config.yaml
n_layer: 16
d_model: 512
n_head: 4
n_kv_head: 1
head_dim: 128
d_mlp: 1728
vocab_size: 16384
activation: "swiglu"
norm: "rmsnorm"
norm_place: "pre"
norm_eps: 1e-06
positions: "rope"
rope_base: 40700.0
rope_fraction: 1.0
qk_norm: true
attn_scale: 0.0936
bias: "none"
tie_embeddings: "early"
parallel_block: false
extras: ["some layers without positions", "short convolutions", "capped logits"]
init: "uniform"
init_std_qkv: 0.0294
init_std_o: 0.0
init_std_up: 0.0294
init_std_down: 0.0
optimizer: "adamw"
lr: 0.00108
beta1: 0.9
beta2: 0.98
weight_decay: 0.12
lr_head: 0.00846
warmup_steps: 211
schedule: "wsd"
decay_fraction: 0.808
decay_shape: "pow"
final_lr_fraction: 0.05
batch_tokens: [65536, 131072, 262144]
seq_len: 2048
doc_mask: true
train_tokens: 1038000000
steps: 6748
dataset: "wikipedia_en"
Each number is 128 + 24 x the weight over the matrix's rms, rounded and kept within 0 to 255. Layers, rows and columns count from 0. Numbers have three digits each.

# layer 6 attention output (transposed), 512x512, rms 0.0562, rows 69-88,197-216,325-344,453-472, columns 448-511
155165123104136128151118135124137116140107114132173144101076108149141171153095131171112170157142142108163119155118090122082105104117149091162152078169168098167129100088108166136160156131148133
126164141125153111149126140123117135122106123153128124085108111131135136118136153102125154131096133100156140127106115173100111104154179119119119148140121126116113144134090114130152132157109116
081124081127149128151097120132127147105137134136107120138114093109144090130149129171112141147134142136142137096141101137134130132128116130149120134104123136167129115121170129179132142140118121
104131142113141180161103116089138106141169085143147153102117070119176133150138132155127146161106162105165157205120097160113106090103163129125117149154131138120076110121090113159093121132147165
147127130088116115153105134132111132169180088127101150118127128138124148096134144126116184134140160127112132138123109126132117141127147154089121124145108175103177157109138101129111128137129142
136172092179171096121118119130161164117174182174143124148100142099129136123080178115133088133167114131103114139131132115109159143132110124137114126122159136134109120145103103126118136140100174
113165088137120103161122101142131128111071148133118105083119117147155137154142116113135143112110094133165145096151101115100118106121160117100153164169151080120109098115132142095123068140127161
131108096133129117142111147126125130120143084121131138122084111101114129131113163088130143108083152135142147114141142164140131128146153090129135132128094140136095130150110135120129132133096146
113104064122163116153116143121072097123144119137133144131145128080109158099096146135135154164091159125124139123156109141089073105153160126110114171086109171097125116130124145100128085131097150
134134129141127132111148128107106111171152132136159129096099117192141147144182118151123101128141125138158162143112126116099128157098130115135151111151126116117092100108117131096110116119109116
132107159128149100132087130145154160115150119145146137132115141134127102148138094098120099134130141091116141112115187149173155118117129164123099122094168136156103094085097113116131159125132136
114135122121105140148127079125142110118156114108144142102179144139127131136122142119126155124130128113122081164115109122147142093171140123113108123174111097133081130185117164126065143113147129
142140136127102147112107113135141105131057131155170164137139131109119138126117112151117128112095147100134115164102157144122120130165114137154119102135131132144149120125107158144101179184184134
122152134132126155175122107138128142153132114151097139108141130117121161132144161120119140107113122164119158138135103127155153126108127112099145120177142143143075114137116113125112126157116129
123155176168162174108128115109172121131150137131134130105119169113096141068123160176122129102146099098126135133112120130165154131147096114125136133124125169131074171166175112095105141097124117
134119134144108109091170171106096146093145139124117131111155149109187124128141087142126105153102166135108108111140136141136121137118133178139112123104129155121148147142120129173109065161155083
143096104101101127165143128146090141163142085131113119159175164107109141114119102133124163125111131108090124099148145138161094126166102115115129161110056143124162130150138125113151126105138119
105151135158166118129111156127155122146132129154180121156107161137129145113104140124102137134133136145115128131128134124134139136096088125146125141112093093136182110110094133083169160142139111
107112147154116114124147143090113160125096122141118155154144144125111087118133117096129099105116137145102159092142142155163144118163109134122097159120083147136171140135150124139146147147125107
135141140143159164108111115118123116130098128124135140111127106119141108119116159135143100136115127138143134141102143124113128123134121132148133164163121122116089169153119131137083139150157092
142160145099113131123121148095136180104124098123114146143126146129140104114105129111111145135129140147126088148154101117106125109130171112130134096135157130121086102091125128134143138110154135
148133108109114102087099146089086113127081127164134138097153116136132156114130113085140152142130178088149133101112140121098128147122165139118146141118149140150110163141082099113118096137096150
087152105156146139120129114149145163122130160143110124108094106114144092111131140143136107159102147139162151127101139119066155137144134152133112133119107132165152148137143110147123112138158100
114113106110097130162099100116140111129116097150170135138148090153163155115160112109108147176136147078114100152101127133134129144138150130089141141122125152122131114088119116131118093140116162
169133085089119113166094118127098125137163089171149123139098127160127137106151116110151159158147151117093151138141081107130107162141133128111160142160070153147140163115135153125130144113105149
119157112143163123161119105096177156091126141084140174138128166109160142137107155178134169145077150100169130100128126136094105126136093140149149081147114145115106139121125109112127092119101094
125115131092134094145098086135142123126109147150138087155145123196120116156103119125134134148136117097135098136151142145136106143113142137098164143086179156118120097110121118086086109107153168
140132117110129111117109114118129144169163115116135129108125131134142149089136135122118180152119143105149128120094123146141132149114106115128132114104066122113089165142108134090121127124064128
169136116151159132135099128117082124146116125170158106097152112111117165098165134128102170152099156094129146128120124134112141137151147176108141126151112147127079161179097152135091151092124145
149120135118139141132151135103131123159142151134149130077146132169120110124122129174125112119140066149141148167179114130105119160092109134124150145117151096101106093115081115124160128144122154
151104134131138137106120104153110167126128149125122158122138135173135106140123105127141142179100123085130132159087179125184084110091096163151079129107137143142132120101124132119135105118143091
109145123078135137162127110171126103169107098134137126120186100140106186151120119101073164145112115149132072137141141101145180103116150096111118157170100119117096114112136146134137119193139148
182138070159114147128101122132097118103111157120168148148172157115162170134108130118072158148097157114163124127155183120121113140146117126104097146093071167122126131108107149143105124109094148
114129135124149130184099130131105158137145072157132098161151090120110173110133111114114145090152085165129145133140117131133137134138118127112153131155107108148108085120123129125109121141085143
138151143136125157124137150105139145118116171138152153086125125111110168097121129113080139077111140120121142117169099150141134125142141128143128126157145109143092118150169108136147146099110120
092129126115143096114146154117103109131097104120111116176120148139159103141119081124162143148085152148116130161141113099155106139135136159111121127100071162165135144114140167159122094141153140
144112120139122114144131122153091133149157083151139066130129164096074146107127119152158146130120143093116146122142136114164111119157105089138149166134074133127119167159114144139130149064135149
166155126129135182146102146123119160170164135161160156095127165125123164098089109164094134125101128116109152107157099132137107156156106105146134094140086113124129079101113128105160139128124123
114129141135090138109149152136090120125122134146103145129131162094123119100126146126130140108147115079085183059121153134145118170149080129107117129097104131139179143140132113146106104153120143
115104106120169126144114135117131139141111129070118112128170117100104114123137126125126135152096125150171110087126142116089134112141112114143133130113113138117103136143129149159132143129130109
130131123098104151126127155115154118164124138100150116143115120124149127136115167155102159124135082130117115125156109127103137134129148128111120148168147116117123088074089174126135123128147110
145145118117151136132125163137109127118106121102139169109147144137137150141136127098103148111092169111106150087114093134110149135161171113103149130147137119142109167123097112124163126154106091
118155111132153144141129119115113112135080109140091112089099109087158055062084153175115152153133110122168123084111109124086139113107087133153115106123103105124124125124145139130103144127131110
147101106142078167126121124117107098146165101135162137134161074164149109142160129106108123141155178117132142136115156143137081117155135122100098141144116107117138139137119105153084098150151158
176087137116097115154076130123068155146155131163129126117114105155120132105136115120092162168126157109126123119128133095128120148123140119079108135161092129097134168095094091101149114105116143
136138094138107095116106118120195131104165138126140144108138150125157170148160141137113104142168172126142135121107136104157102174109126143126130126131121149125152145147128133134133140120115157
142144090166122105113150119134128135099097171134120123118145129108117144153116042098105115140129117098176106132104120126107095139161164144098154179149172134128137120130110187146172091119140120
134157116113107154111158164134124130157155084132113135136107098133143120119132170089157110092129171163121109127145128163182136166156169128101165183127094162089098157134126162088129112159101116
126137093123163119129116102126136112125130115123131118114141109150140143115157146123168109152107161109134153198126130119097087126141122136119127154125118161123141128120135112144068109120161139
127157126152095148101163168118104137087152133131158116102116139150107130115156140159143124112179136125098150146147128115115100176121140142123111130206116136133154145103098136112173129099125138
149082138118111140103049170154160137105137168126119147117161127128148101112120103149107175121118155150146086110109182165164115107073124120156107157078169115136080107133094143129114118114112091
115153107123141146119172096165177108158128130136151081101155109165099161166158144118154132099102097142119084155146126148132147124128102075142111156175078096119129138196110174147097111144165112
157069081168113104136134122159092099112086132125181111146149168099130138156124144130066138107094118100138136091137154135168119126165124123145139145128114184128156121134124166161108127190115106
101116145140104121170159150151091187151110093154099107127135107149103114115128158109088104058128156154139122134134112118132162145185105150097173143140089141115093136149111146138125134139132102
109139160129135162093114110147161116112138136124147098134118162144093151104136163185102142078109107123137118124149125129167146135167094151120097122171125143126082108120110146099124123086107141
123096154119126131070166148127126093117138118116132125133133128087155109099116092116132113129162167166141111156161120097112149137116148112148126123093098148097101147144150162161056091119169112
135118133147137149167124093153117143130133094143108119169129141101085119112092104121157160141122163125121173176147117125107085105124135121139171166138097131175117154146130109130173152113190114
137157155131146143120102129123154153158138153132163132105091185131140167152099119133057142147108132132118163123116136111136121156108096105153100123157104095117195090108076105102127144131140138
096129171133143135131126160092117181116154104110114168146149164096149125097134140092106118082112163145120170079118116173131144156151165073118142141137097161134090179169149148110159098162136132
115119151112136134123174140112084135121108091136122173162092121145095100154118092123142078154108148134104142114150090087108136099156144135146135115120069133159075151143172123198099181133124092
123108101109147141130165165117141134147124149085112130164087097104133108131145108126132146130102147129131176115144114117124084127115111108102160140130177137102096098067139112114143112126157113
143140117170135119103155133132114130119098097094116131090115094103152128150135080125152152159112144138164124114092075106088116147121168126120138134119126128135145149126098150143158118133143133
112119108174128147163120120108136157108115093103090093099135113097157125112113108142134122137126108126135141095130136112097130171167123168127165114135111135158142126106126094105133101148124102
102144164110121113161140156097122091163169136123143122153129139145190137134154131161101153162180151091172144136098128101109113129107133101092103099142108111129109074094143113118135111130174143
177122128125131124121114147135099135133138107174148131164128159150132124109160126111134146132130151120101119146112126123130113177163130138081176097143070154100078184107108154094103135115104132
137133129143110098115110130099168123150155157130105140127130157163157174110149134155083158099144152141145154106094158118109142116120102164106057112122124130140132142117088106137143104100111177
114162147137124110112136074158109123110119157149133084121127133138133086142104162146129108143085142081128071088132107119151122114141172109124151168120170149114146149139132125130147167126138143
150140145096103114095159171120106115158133125120103159143128135128114138100128131119117125120107168134136167153145138109154130125130113126131131107098108152091127166138148112097144142098103153
144107173123129139142113142125101134146105119093104173122171120156084168056149122134129147133126152125123115111129136121152133146151145116149136138108093144190154124154090138116076152086100119
127137150146115139107155137111162131154156126072114152106128118126100118070152142171155109108156059135125128140140142135120110145108106110132105150136156113150105129127127134087141127121135092
119093123102112150105104117094108125113141164171130146139196183146138144132118122127111179129147128100095125134120141150146139093126102157121089096121098128117148136169077131140098126114159147
145103174095136123107129160103162126116151161091083150123136124150114169146150115125112164201136154101130112158134119130128116132102133059137152126173067159125125104136136161123124099102128169
163101121179120109132096124107166132127141124120161132167110126135144108170163113108120159122106140131161120154099122106168109166134166126128151135135143171130069123116088106121100074132124102
123120150158150130114115115142082155161136082156115099116165111129118108085120167095095115106083111166094127125116082145135158121140094147122136104145136124141142127118121135117091152160107123
130093186110122159081138171111125141104124137124139141112108156143078145111139093107098139091139120127140117132124130153136105156099092148107120093147136119122100115115147142125126107107119148
116134120104128121112149124125156133105135144105100106110107136081144095105113116091110132129117171146091086113166135115143141133185151188130132115138118143173197163142108141120132105119175184
155127118137098107161115153143111116152148112156150098144118131097085118121120076120152114155113203084098118140193141141169109128151125109138182155106093113183167136148126148150192134108147127
121164133136117145135132117109114113158133135142184132108135172142150155134142091146084123116127120104127146118175124108166090133154107110128116119125108097093112088097147142132142098151160128
125170149125119149121142120149096083123121129118135129148164125135134155143148116129089124119142126101115199094166153096126120149119134130122095113124094098117157152133140141149144109152145168
125123181167112152149101146120147151135122116095107106113079110130125078117106100132162106146112095153155155113088142131107117116095142131135140122114142136163071140133116146162151127161120102
# layer 6 attention value, 128x512, rms 0.055, rows 70-89, columns 448-511
121169135158130119129188109129164128152129098141121126118117110121114142135105125125092144115142195077123158154127132091160144175133120150115101124131150132126141133127137137113110129129085122
141142135130095137112119106115120120149135128106113122130079122092110124115107164118127149153106141175136104118117111131113154110131088172103114134137125145118121134172122134125150164121156154
144101081123136150113081097153131146144111128134133079149162144116093134120168088128124081107148139106139113148131135118181117137165146085107115173125147160141140169136145131122126104154106161
142094096121101117162117100143091100116139157143120132167141118101144114124136143161149133120125138105111118092130166099133119145088162094116132089147096136115125134153096086111130129132122113
156145154087157160130163139145118120161165147142118124067170123122097142140117120098091173097120133112119105129119125148133163168181097167158149111147098147163121103115116102114098140143138076
139103126179133111136158142136165079159137109157124089116147130133116159182124092176092134155132165120135144169140118173147050114121142128174131205137125145115125101140143186140124103130144130
167128120128117142101103134081116143095089139136099127122132111117151151111110096131126158113155109123097134146130164106161139122120119132112140132128134177109110144157121102102098134157122147
128122125121113138125117106139108144147113133152088134131118154118138119125145118127140124133149144135119146157129137097121146161125105153141102124061157145102103161128119117107089120162113139
132129085148138118125149127130119148130144157154116132089142123125125136118130121134122116151164129146129094164138121126158110149115118113095144144107127166150123143132106132105132103152145160
162165098150135156110132163179102144137153142122095109171111113154151140100132128141170114101107122169154155077138093128124136152135156146138139104143135164119129117130138154152155126124133127
110141146139138119106088195135131157171131157111161130093132111164151181133117083121129075105135093125115144174132129144151122119122117094108185139136151131118115155132169105129144100127147118
141129093178155166083107130109108140158093082118107089126119094144135099179162100090074154088106083137106119117139135177166104097125089156138167140100145065175122134135141122140091137147128131
131145140168128111132174136143116100147096142141154120118147106143120141075139126129115109124128129127102104111139140094140102149104143102143153139091106128116117105153104101102118158126084117
116130135121109178137129131159126112135108165125116171085146123103155152113112176100139116120131092122117119102122144160103143104126114159127122118144141130097090094145115131131121165153116122
141119092162145154118112138161153127162109060121139101149124109116116128121182140113145096119150122135112100126125109132111114129150128089146121140127098165142127157119133168120114099140106162
138115094120153129111135082165131117116116075118140131133060131158149164118101105119117142136127180116113129117138148095113100094108151083146113145102090129133122177143112143121110090117162144
112144147093110116140151131146109125115145126114131157123144125101113108116132101111128148100139068094115150087123154154142145153133130166120140108119121112151107121136132136129100084135176116
119143106120150131092165173139171088105126096113169124099087142145116133078128117141134171094140179106107133069123119137135144125128141121161117097122115138131150146154150156104120134104113103
136160102114156133096145131139169130184150135122113123142111147083168136124132125111089117137073077161155120131135095138163150087125065134143106145108156099162114104126114126169101171115123134
165116056131121132141128124124162145098167102102124139134061104105151147088145130119157152096102138156159177135124155136124099170115130082160104122104148092098114153108107162109129109122161091